Part of a small language model's weights.
Size: 14 layers, width 128, 3 heads of 64.
Architecture: RMSNorm before each block, rotary positions.
Training: 92M tokens, 11290 steps.
Each number is 200 + 30 x the weight over its row's rms, rounded and kept within 0 to 999. Layers, rows and columns count from 0. The size before them is the row's rms in percent of the matrix's.

# down: layer 10 MLP down (transposed), 512x128, rms 0.155, rows 471-474, columns 0-127
# gate: layer 10 MLP gate, 512x128, rms 0.113, rows 472-475, columns 0-127
# up: layer 10 MLP up, 512x128, rms 0.111, rows 472-474, columns 0-127
down471,105,198,238,130,253,166,187,264,205,163,207,181,170,197,203,179,164,207,233,223,243,184,168,186,246,244,240,141,242,161,186,170,176,189,228,172,225,175,242,243,177,203,190,205,245,182,146,175,179,199,235,185,243,222,201,194,172,250,212,180,208,211,189,221,198,175,218,209,214,190,253,225,141,230,242,177,240,218,220,140,235,176,165,178,259,217,197,181,186,187,228,162,211,174,212,221,204,192,192,194,196,255,219,221,279,227,208,161,196,137,206,197,233,199,194,184,215,184,191,189,211,223,151,176,221,243,210,235,189
gate472,097,202,171,207,144,224,181,176,191,178,187,163,189,191,240,191,239,216,224,186,154,187,184,217,185,249,151,181,237,237,259,193,204,251,199,193,203,170,161,166,192,232,219,174,183,165,217,186,184,204,159,193,167,185,213,228,210,276,192,169,253,206,211,226,170,184,205,165,109,142,158,222,225,199,168,192,160,272,137,204,191,202,207,204,168,190,199,215,177,240,196,194,181,206,199,163,182,215,180,256,209,192,201,161,204,216,200,221,184,292,216,236,192,207,238,220,203,172,163,220,230,256,174,222,239,179,203,173,189
up472,107,215,199,155,200,218,259,196,224,207,190,186,205,188,163,146,181,191,199,204,172,208,165,194,199,193,229,193,231,197,216,131,219,200,216,173,210,146,210,141,250,171,205,233,206,159,177,179,190,233,185,215,173,166,257,120,192,230,188,210,198,217,187,209,218,140,212,189,230,189,178,222,148,200,182,248,234,179,189,204,167,186,207,173,219,174,142,227,246,172,246,183,174,178,217,262,159,168,240,178,192,199,175,181,176,210,140,142,183,213,198,165,179,194,207,173,276,190,230,216,199,214,145,192,226,239,207,198,135
down472,101,198,141,209,176,173,206,208,209,212,181,192,195,213,186,205,173,233,210,228,209,205,160,185,212,227,244,191,196,160,206,173,184,207,251,179,216,205,134,229,155,210,187,190,222,184,240,191,173,265,262,196,168,174,216,145,194,219,228,226,191,203,168,194,195,123,235,125,240,171,199,233,165,224,244,194,162,233,171,200,235,221,173,180,192,171,155,226,215,191,160,212,174,177,207,233,219,189,173,200,217,197,161,220,213,155,230,252,244,206,228,195,186,212,119,210,182,221,150,215,212,227,174,234,193,218,290,189,173
gate473,105,172,218,225,176,198,260,174,245,216,208,208,185,223,188,194,176,183,201,225,255,172,184,208,182,186,188,218,222,169,289,183,198,162,132,182,175,217,189,203,178,154,214,200,198,159,130,206,236,191,141,226,241,192,181,232,232,194,214,166,213,155,166,200,233,209,164,157,172,195,210,218,198,209,222,187,199,239,139,231,241,237,199,171,194,238,215,233,145,210,153,207,194,160,248,191,281,206,179,219,194,187,195,217,179,240,183,175,199,196,202,210,195,203,205,222,181,218,207,161,256,232,254,201,214,165,131,150,201
up473,102,230,177,226,220,197,193,187,195,209,230,210,261,179,252,199,185,241,163,201,217,214,218,180,205,145,198,219,206,157,156,211,156,216,171,191,164,189,246,203,225,187,191,235,176,190,237,197,217,183,153,155,221,190,149,216,303,197,201,266,226,175,165,174,212,187,176,222,142,221,146,231,202,234,229,208,169,213,205,216,197,159,184,182,215,227,166,180,224,189,182,175,157,177,112,189,221,191,222,235,230,184,214,134,230,161,211,217,171,223,240,207,221,207,247,226,208,211,232,253,203,184,243,195,212,238,217,224,178
down473,099,222,234,211,161,200,187,152,190,147,155,194,220,193,222,203,236,171,176,136,246,218,228,186,243,201,189,181,238,210,193,191,186,186,213,168,206,187,207,185,211,233,167,148,226,273,206,154,196,200,136,160,232,176,198,174,216,199,209,162,211,172,163,160,152,221,228,224,222,213,256,168,160,152,226,166,211,232,193,230,220,214,203,140,229,170,167,193,188,207,168,202,221,197,176,210,156,215,212,142,210,254,228,201,169,176,213,209,262,172,240,159,212,154,173,136,177,157,193,185,231,217,149,178,191,221,212,206,219
gate474,106,153,222,207,138,243,173,171,210,176,246,165,146,193,159,180,180,182,217,240,223,166,188,178,168,202,180,176,177,203,214,258,159,178,203,167,189,266,182,237,186,163,206,229,194,180,222,242,173,185,214,208,157,191,170,208,206,165,206,176,213,243,211,236,154,211,196,162,150,195,147,190,236,205,219,184,155,236,186,190,203,213,173,159,274,208,198,141,217,161,174,209,209,204,188,221,199,193,237,200,238,221,203,186,265,210,211,212,161,220,232,246,226,195,220,178,217,139,185,205,124,181,186,265,195,203,244,209,206
up474,100,251,212,228,223,226,246,175,245,186,210,245,220,228,188,192,167,209,226,181,252,194,171,218,181,220,151,222,150,217,169,238,184,198,196,208,152,198,230,181,200,187,180,166,173,196,202,139,174,158,163,197,149,202,145,172,225,269,184,153,199,241,192,177,212,199,204,205,200,187,196,155,175,212,213,249,188,187,164,235,217,223,211,167,143,238,207,262,184,223,192,182,178,231,114,214,240,208,241,168,217,225,209,170,243,205,208,204,199,212,195,181,193,206,204,256,204,228,185,153,232,215,164,121,191,215,199,253,183
down474,098,244,160,214,227,201,211,222,177,220,242,165,192,223,202,195,184,278,211,179,202,181,193,245,244,197,154,203,213,245,204,240,215,155,205,232,206,185,162,168,173,206,215,217,187,218,228,190,168,172,161,156,168,161,247,206,197,236,217,175,193,238,187,218,168,232,215,178,194,191,206,168,211,209,255,208,167,138,195,157,192,255,205,206,174,189,151,241,202,225,216,180,213,202,176,200,178,211,183,203,203,168,210,210,271,223,251,254,171,234,264,244,189,125,197,211,194,252,158,173,177,234,166,187,230,176,208,222,138
gate475,097,250,233,262,188,238,194,200,195,245,190,246,195,268,184,149,194,165,97,213,174,177,203,217,190,229,220,175,173,190,236,155,183,206,171,201,182,197,196,228,205,233,199,245,247,204,228,173,174,238,246,233,239,211,265,171,201,205,224,220,182,202,176,175,225,259,197,200,182,166,209,195,194,202,152,197,207,194,196,128,163,225,191,229,137,216,215,190,197,175,212,182,143,184,213,154,170,242,205,251,202,191,162,177,223,186,203,210,209,151,147,240,214,209,239,211,223,206,234,205,179,166,208,222,208,235,208,190,234